config.yaml
num_hidden_layers: 13
hidden_size: 256
num_attention_heads: 2
num_key_value_heads: 2
head_dim: 128
intermediate_size: 1024
vocab_size: 8192
hidden_act: "relu"
norm: "rmsnorm"
norm_place: "pre"
norm_eps: 1e-06
positions: "learned"
qk_norm: false
attn_scale: 0.0884
bias: "all"
tie_word_embeddings: true
parallel_block: false
init: "normal"
init_std_qkv: 0.0258
init_std_o: 0.00506
init_std_up: 0.0258
init_std_down: 0.00506
init_out_by_depth: true
optimizer: "soap_variant"
learning_rate: 0.0055
lr_mult_up: 0.741
beta1: 0.95
beta2: 0.99
lr_head: 0.01
max_grad_norm: 1.0
warmup_steps: 200
schedule: "wsd"
decay_fraction: 0.74
decay_shape: "linear"
final_lr_fraction: 0.1
batch_tokens: 65536
max_seq_len: 256
doc_mask: true
train_tokens: 374200000
max_steps: 5710
dataset: "wikipedia_en"
Each number is 128 + 32 x the weight over its row's rms, rounded and kept within 0 to 255. Layers, rows and columns count from 0. Numbers have three digits each. The size before them is the row's rms in percent of the matrix's.

# q: layer 8 attention query, 256x256, rms 0.181, rows 149-173, columns 0-127
# k: layer 8 attention key, 256x256, rms 0.189, rows 149-172, columns 0-127
q149 081:133124106136092124142122110136107114132174101163098170128155178146100129124152126174143167134102139137158176122175106123065127109103085117082143076132149158160096146151153193137105146146125132145117144135125143136113121154121073064171133118156068155093140146115103124103101054090167147196133125086151091116122152131106175175124120114159125129127072137108177122109193133117146155106096
k149 079:155139112164159114132132114164189172166117102142140146070133089069125142094107079055139126124132095116180129216134147131182118159152115149143133184135154182091128154110136112087156192133098167142098164102090086110099153150091183073171157085164109106125123097174174097157097089169114106131078130097117154119112151132178166137131097082089177130167084081133060125154108131101083142150150
q150 084:165139163115182120141124154129145163107135078103122122134114103067137146114117103134153142149121124115131146186131114169149140099076124145058124069142076167098152133112121078113156141129181105127096162143137133131096153132114133141153237113127054083192115107134140161127093164097077184112182140100112077169117120111136097153196119164113149108083141124081114157123119154067113134151122
k150 087:159118130136147152118092124122164077140106118138117124139125102126131089163131161095114098147114154097090124152194127139106131120115174083127206094146154115121107190136120109135139101076109220090073109061101084134113105139140184068108087096130126189070139105141083133142087138119152135080133120158127115132183121103120152107122174158143118110072173103138168163118168109109140131121092
q151 086:173093106102079152192128084146104125126134141116108172163168159151093151123089147137100133138114182076136161075110129134153121105085086122139137117072138115106140095160093101138096162178113103123179160149097175107088173121055102074133125155137111133053128187115093109177095151121134133097115140132132068152122111133183090140129136193068103079123200121115160117123098163129110108164177
k151 089:084149101136123161171120164089151151200149113150087165153095129117156164086149090100130072209127141113142146135121102119125134113133103075152141164167108131142155078119157153112166090115073176096156170160101104118180169113114062102104114133174115123123144103126061157153165095081162070145174103129173125174128182113128158147149141199086119128157054123164154161154128178145159146158212
q152 086:167181143144179118112113150132120166173137118149126093076201134103130108109141081120136125136148154068177132120123111129054156193112101115119179115117101144141121134117146175134144200120115131145215118137068133152114116136114096134166170144144131163140129098140137126095137120134179148134103123149151124171120105110110090126070078144123095118119131153175145137163118141090171134077167
k152 081:172098168119131166140136118188148161188168119147092084094144148130117099013158100128168152116107140187194118160138045158123121105145145150131128111117178165132125139165146150145122121135154150149109082131130176163078075135128096116108116170140148175109120145124126144164129145147170133129160081147116108065101183080133126126073141125168125165161148033052096163122095156128166038122119
q153 088:103134111143165106179133140125153137118131077149124135123090173141160088159151139104159098073112121142159124081129126085145118189247103141127137122120128125144172148113135147144144123087124126120145109142132091150112121109105110086131149122173063096105086153138094134119087152133159052113154153124158171173063170122085141151114099180123104113094110155112179173118138130117158180035176
k153 088:096103131179080106123112103126144079173072153158155153167116152142096103090111129091136140176148138176127131136102144086180106099099128137074141133159167119104125110157121090149109102089101130149123116143125128127134192111128109109167170047116107134116153133078104116112137085128107123131118076158146124119147123087165185162136161119134151120137082125086081168129153058033162108110085
q154 085:129156112135137090159111099107155191098090112126130110137117126109118150186131120065175137153163139087152131101083128157149086121122142089100141111145105139087084105095187159165082142104128100105150112095075103052180102181174106168101160142173089152128081126159156136149107124157086133127167134134141139116155134165150077100129157107114124186128149163077148134149091116043103133153111
k154 086:203123095178158095027093162151134151151080183144172133136141100118130086127101039093126161094123117071070114122126078190106086150105119162110172207106151150166123157143138149223061149126170140123094120057114129108153151118115161122100102099119101124161111132099143114107146202153118097160131086097125091091118133153147139136117175077148180161174163201087144043087126085093118114166171
q155 076:123098102154138092100140100109146139180149090142160148094096139136146133142097168118142082109104180139143159141138144143167127081109110183191125110137135137142099159115097130100178147142178146137123179102128101170138134157147075125169110138129112080155149171172162106181180151166107130111111151153100165162158138106129125086110119144139052127153145150162156153160142060078150096116072
k155 083:160106152070150141136075152134164140144119121131090129156152152152096161117150153123118122091054072144204149083147118121094150133091181111156127106160114094216074128087155126102101079129094123087127175101107129114124225182128108134141131114114173133130087150100084167149125088162083135127178137129095161110097165116169121133100183161165093118109125142170133142166112144088109136144091
q156 079:092124116174112176066113088102065177146102110123133141075141139101168170115151148077137081126209116167157150123099140155115098158094107085137110148118136150156095127123119112139127170085129140132136134130075182132099073074121141115146113095145159113148117141188114129064104146151125074108123101082097168147126149139126112112127140150115089219153078160119184131105091146178127141134094
k156 079:074122056147142095114148058125108056128180161159123146130138153123129157094151131109149114069144108145115145079113137130166161121165107136130080144107108122111178118153131110197078110097112116120107109125096197061113110130156107157086127176107162050172164107072149128081153142087127129116126104130096182148120099114138116183157143165156135118176123091162107175155164089095141093148165
q157 078:119116164095082166119163167074137103100128112121128107115128079101144152136139088138116143076134129134155158102153147154159148156097106111139180118125111110140137091151138219114100092144115200151068144129160037074073122127176165113114092126096119130076058108084199091082156133157084133120148125145116055119155142110132120124083166085121164060125104114165159088112119066150107064140170
k157 084:122090140114087117071149138069129111114089167167066088142147103138134144126074142095127126159121134135173138147166190131094115175134168084121197082086154171148068156165142162114143175107124085139123130108158195152093107140116116153109120067123151142093126074119164099122109152115051171114124113101115101122107137123090135125122153205166137109107142117109148161156179120149132114186136
q158 084:128087095114138129164109162087142135116148139121139166209173093138135058112169108120142116101116131167153189128133141105175107130126145104114114093091145080124175091157144107105169069130121144118107080118086170118111163130160151126045131166103192119177168189132112119115109129144080108100164065166118139114129121094126108096086080121085200130114150104189118148104158106065206068132089
k158 084:143139062128068127172128102118127146134168193199140170099117081140106088143118103152131209141099111184144140061104124167168143108098120129096101127062132124067173075140132161107148113208208082126104084185130154123076079086153101170084156184176108134056115136130119082155107206126107114118111127097088116176072097147152081120145074167106094107149174060160107176087150133128139101160147
q159 090:128107129158087076118094145071085116156105160162140088080085052147169181166174186168133132124191152123153105145091093083102112124157157126112154092121165125152148070111158118171196177146150084152109161072123121113131073110170105129153130202111218121102178101059102118107167143090142061113102129154145114101104186161117135091138158106120138074105142138109080164110138095144181111144149
k159 088:179097114126137125122107146161116128156105083121140125142138170180150090165109107134077152188190140139102072135128108110070057139151148122105114144044097154141095112106089125124128118114129135184141090155088121164169100094162063107147084150105151067131110089128129128089135161138070097147127106126100098122157100140111083130148111123170147116179121096145114156159172131164125069121098
q160 092:136146072092099121113166136081155096074100144124125111164164160136146124093133125169131140098097145133112063151060175083128107122184121101103121154139135108186074119124164149165129173119110116111132116110158105119073108101119133136165120115148141170174182101094110106108110148142083204127160132136129077062139159099125091094059092149079137153110095199149060094132123143129063110121100
k160 089:134165108097095162147200157198077093136127109087180188119113151124059105150131083094056086136156122148115125075094146158116135112143109106145134113094152157085096118118149179140131164163124157112194135095146062128099124122142104109089138129106081158124159165124168154073116117137174139114160120169174121145128124121107074137100117092142142123107160090147157131110183120120156081161130
q161 091:147105086126167127215228081091115085139157147069077130160126120150069107126105105144103140165146085124119085077063115150084124127093136145142153137141139126135114085105147098074142153080092120094111090126142148170101123137120137101164165192156101108162125152121163165140089119136122109111149137132128161144131081133066110155104133150151066101143106144104131120130104106143142183172191
k161 084:092124134116139159149117137128125120117166144196129112076127175119153097175135080119157099115098149097105114144080089131129074151126227176087117128194123122099109123148090121179124164159140181121101133149147167103143131140145145172137188154116195111125168079150136186152089107171167091183079176108127170112167184095104161166132179146123102115191150156104080131115085158158158049146175
q162 097:115112174141100152121111128086099176164128173113139100065125140147122156080161157179154106141119114085044104088175114111113089220145154169125112171115179093133202135110073161139082126167129067078180165182097145147179114113137115114107121158146090127161184107187089137151103166142108159105137141105119144173130110087114140130109145106084120140130114090115143158141094088106149119129109
k162 093:113146096143126114123186160137178085103168180126096123115118220162090122127179144193174118138106074067193151182118116154132112141099132118137134156125136094138072122086130195161138157116107167181158166117116109126149111142115138122139136128154138143138098120135100141129085124101102137088078097110141137212069131156148170126120116054091131150048087147129068139169148092122129146092096
q163 100:119090153138101124146116131167147165152110141145119117120188132153184167089108130114131134110146090106087086069150127100125081143112109126072143126091143175061124195161117130155137137183146092118128078094129071150184102113125121123175113135098123131103171125171078084120135107163136110110125185094117116128153131057180125139113185081173096146115120109116147144094083160193161117098123
k163 095:123119176124160114186168051112117130169126156093050120092113084139073109117129084149078134119119111090128116096085145170163128148127038172135099082139085163162073124086087142061108162141082093158122075160083110097175128120123096121153067124118095182226063098083125082166167130205108093086113109103200128120113164142160130154136086091112103149068130165135134078095142157140106152107136
q164 091:093164143106143131107151128137076124087133163131185102146100127103119176154084088156111127121141073106112094121116167163174172210151112136161114138110093156102119123144157079120149139077146166156101128143132203128059125132116164136165194113076121112099163147072086102126140144077074151099120031215166144116118129125144146116138136121155076093134136149194137115171145089115122110021121
k164 085:132057072171159169139119089096139088154124115134060096059184088132194153109171136126172139172126140111171153134151118087173096158126134100123117082136151124068118134099094145078158106112152129110145158070107091082090144130144118069109147133073146103111129087192137121122086123126123148167135132150127085107108130119188077178053135118144171088099112137074102143132129148152168095080124
q165 085:130093162142141131127142030098110195158112138088142121098114070126107149133166068120118176073191141072108124151144132137120145099131109112118120150164081121158121153128102129148123164133127067104107159128163150097195084119094130116122180111145130114112112215135135091123140119152144125161178140124162145114111095147109119107174162135086121066137118115112140104074141165095137168096138
k165 087:088179124136144137113120123148171093131151123069107110072112068117178110215122102133070166123097176126122087137126131105117179124145102125167150127128149158136101139111128203082114098098102069146141118164098122121115146110141096110087135156131141134103136161097049155120134119093141147105128093133106167152124094154108125188148088178113159155112120162134062090173087195098130161125137
q166 088:111083160075134141137157117116140136191157110165115136142137130184122112132205119095137151134113172154173111162131136218158100144138132124146131096070110158124110132126162181195147083099141152122129079226062133110165129115141125124160154113145119140152168148102113114129110105146204178117074115148090150143140129096132094149151135139145096119059165173150022148166105163146142119162150
k166 086:099090136128179151156119154161124097134137170114071120159166107188122074135180097119151177142141197194146153128142168160076145178085157116145125186114161116137111113142154093106066122102115127138155139142100131161105107126151102152163126112170114085116162109096135125096196184093123103160157129158143129070111128122119126141189115173125195170157103125157051092151126152122115142164105
q167 091:093104103126172209119150174130108080110106088160132128180111131141145124149137118112094099112160191144095122119130120098129078193092137148133050147121070081117107129169095055138176111132057137203113160151107169163105130104131149183147124149140150163160158151076116088163147114089064154134074154131108163126102089114119101149146092110082146141172132125155118147121126153131087181117167
k167 087:119058115115127218180087164084081086157131102096143131126107116091175134145104198170110136095088107124141111132115112137073149117096139115120126138111143164108089104136115117107113085138125114079173118136149135143113107153137171128146054136134161108113137083132069140058102076183172105116153190133120169149166079118163105192142052076079140164176127154124154127116113070154137056133113
q168 088:170163150163197064172140076138155084116116094149081148184113119173082126140179072110116100164113125167104116095159151147113136137123171130142108170115088129169129095146108172078123091096112140156157138150108107164087093162113168103095123124151143139147155107136101082118165105179116127097130101161071153118159158118085144229094156102115096071171088058183098120131143110132110103111090
k168 094:124131187103084065184085126072117098133161149083118114108141170176195158150178126136133124169086106145154153167171083137134143099102112123134127158102218111116146116085078127091176185092144163117104124085096090137092174129176214129144131091106126163085110066199122111100107149193144142119169176165095170140129161063156145201133092145105172077149129124157147152166151112154099135112133
q169 084:141134147150140034116114145145093136109080129131159116118113137107087111163076099133139163100087115086215129141125144145157131085146142113133214118106142127115178199132120113166140163157145108144109134148121130157102102159164123137160101174198112192088104157076152117034177144126128134137143138142094146119096171087051135105164076068065139136123119125138200115100144155093075152177115
k169 082:118108089147128096082127153074068067125138134165113170114140174124192112101082143124077152095093096094105092087117099161138143134235172074147218092019106127173127145134123166124055133158133169087074174115133145135132071094125119128157133148132167137086114108138124047080123095167089145113145108126120116130077129138133101121112103129129133116103086144062107092110156134074102113132129
q170 086:148090130085093128155143102123097140108122065106147145113127109109177085129083119167135160075155152151126122070096151100150122149085147152094136116120140143066153124068145142141135125094156089170140088098108082084069152148156136086143140172124116090104150107090090129142082162116155138158132176175081166173160136061090123087158149181122179193114123117080093169215112075163172151131103
k170 081:140154175155150119107158134130101145133121121184140186113059196147139088197097099083089150081154111095119117152149113132116111051193153121107123148065053156142138125099157151080159094104103134115095089188104124078180126191150143155119103133148109116105137141133077124134144109125119117138092126199155159145165136135153091109156134073137148103153131130198124059097183125158143121158087
q171 082:074127093099136152094105080118148167127154157150123110125104164161151189111149129146141130102105162132127158127186128121175068164206164135142084141121148081150154082165140106124167123147081148028153160139099130141186159143140102111076185101101122146109125113113141178105196147158122172148097164146135147107182129126149138068176174133161063116147128119130150112193071163133129089147127
k171 087:126142123162148097154137115159142154159076103101104097139095148148137163117152179164166086070089160170154145169102172144166181142161150127137106154127127145126122107180129115051112164161148106147136147167183149099133184108105155130171098147092165142140155116136144124103153136147110120077118070112118210131113178167123114161143141118197164145132114161140055118127117177149054192109119
q172 088:037084112169150139104115120134111134086106129115139153102133146110145127143171087136049156153130101170174128117135122143139180080101150118118115114136107143061141120108139160061147135100085128140117075090178110137123134146155151095183168094095112121097149159100159104132141110107110127145080122169126137144114116134150127173142103106063120023142128216130098187144153203093115104103085
k172 087:129106093120092164128098156103114123168057122114076109135161122160110124133127138109156118075125162089102099121130113143127133096099174148136113110125115090077096110126102152114171138066130143120138076113133093154144106162088120126163130117142115142099193143136147171129059103142141085145164131188093135161149136135166099143129143093102165130186126124094152121135149087186132163091109
q173 089:189148106171062135105154115047096151154148154124101150138173095076121169111138077153083154129094100087113151152164098126166085093146089079083146128172077153157049108148146167131135148167131108090096119171105147099112191153101133087105072104195101114132106140088112103162098169119137092138121118162147161157103139146113133177149140058120144082074159138124186126122118187137154202159155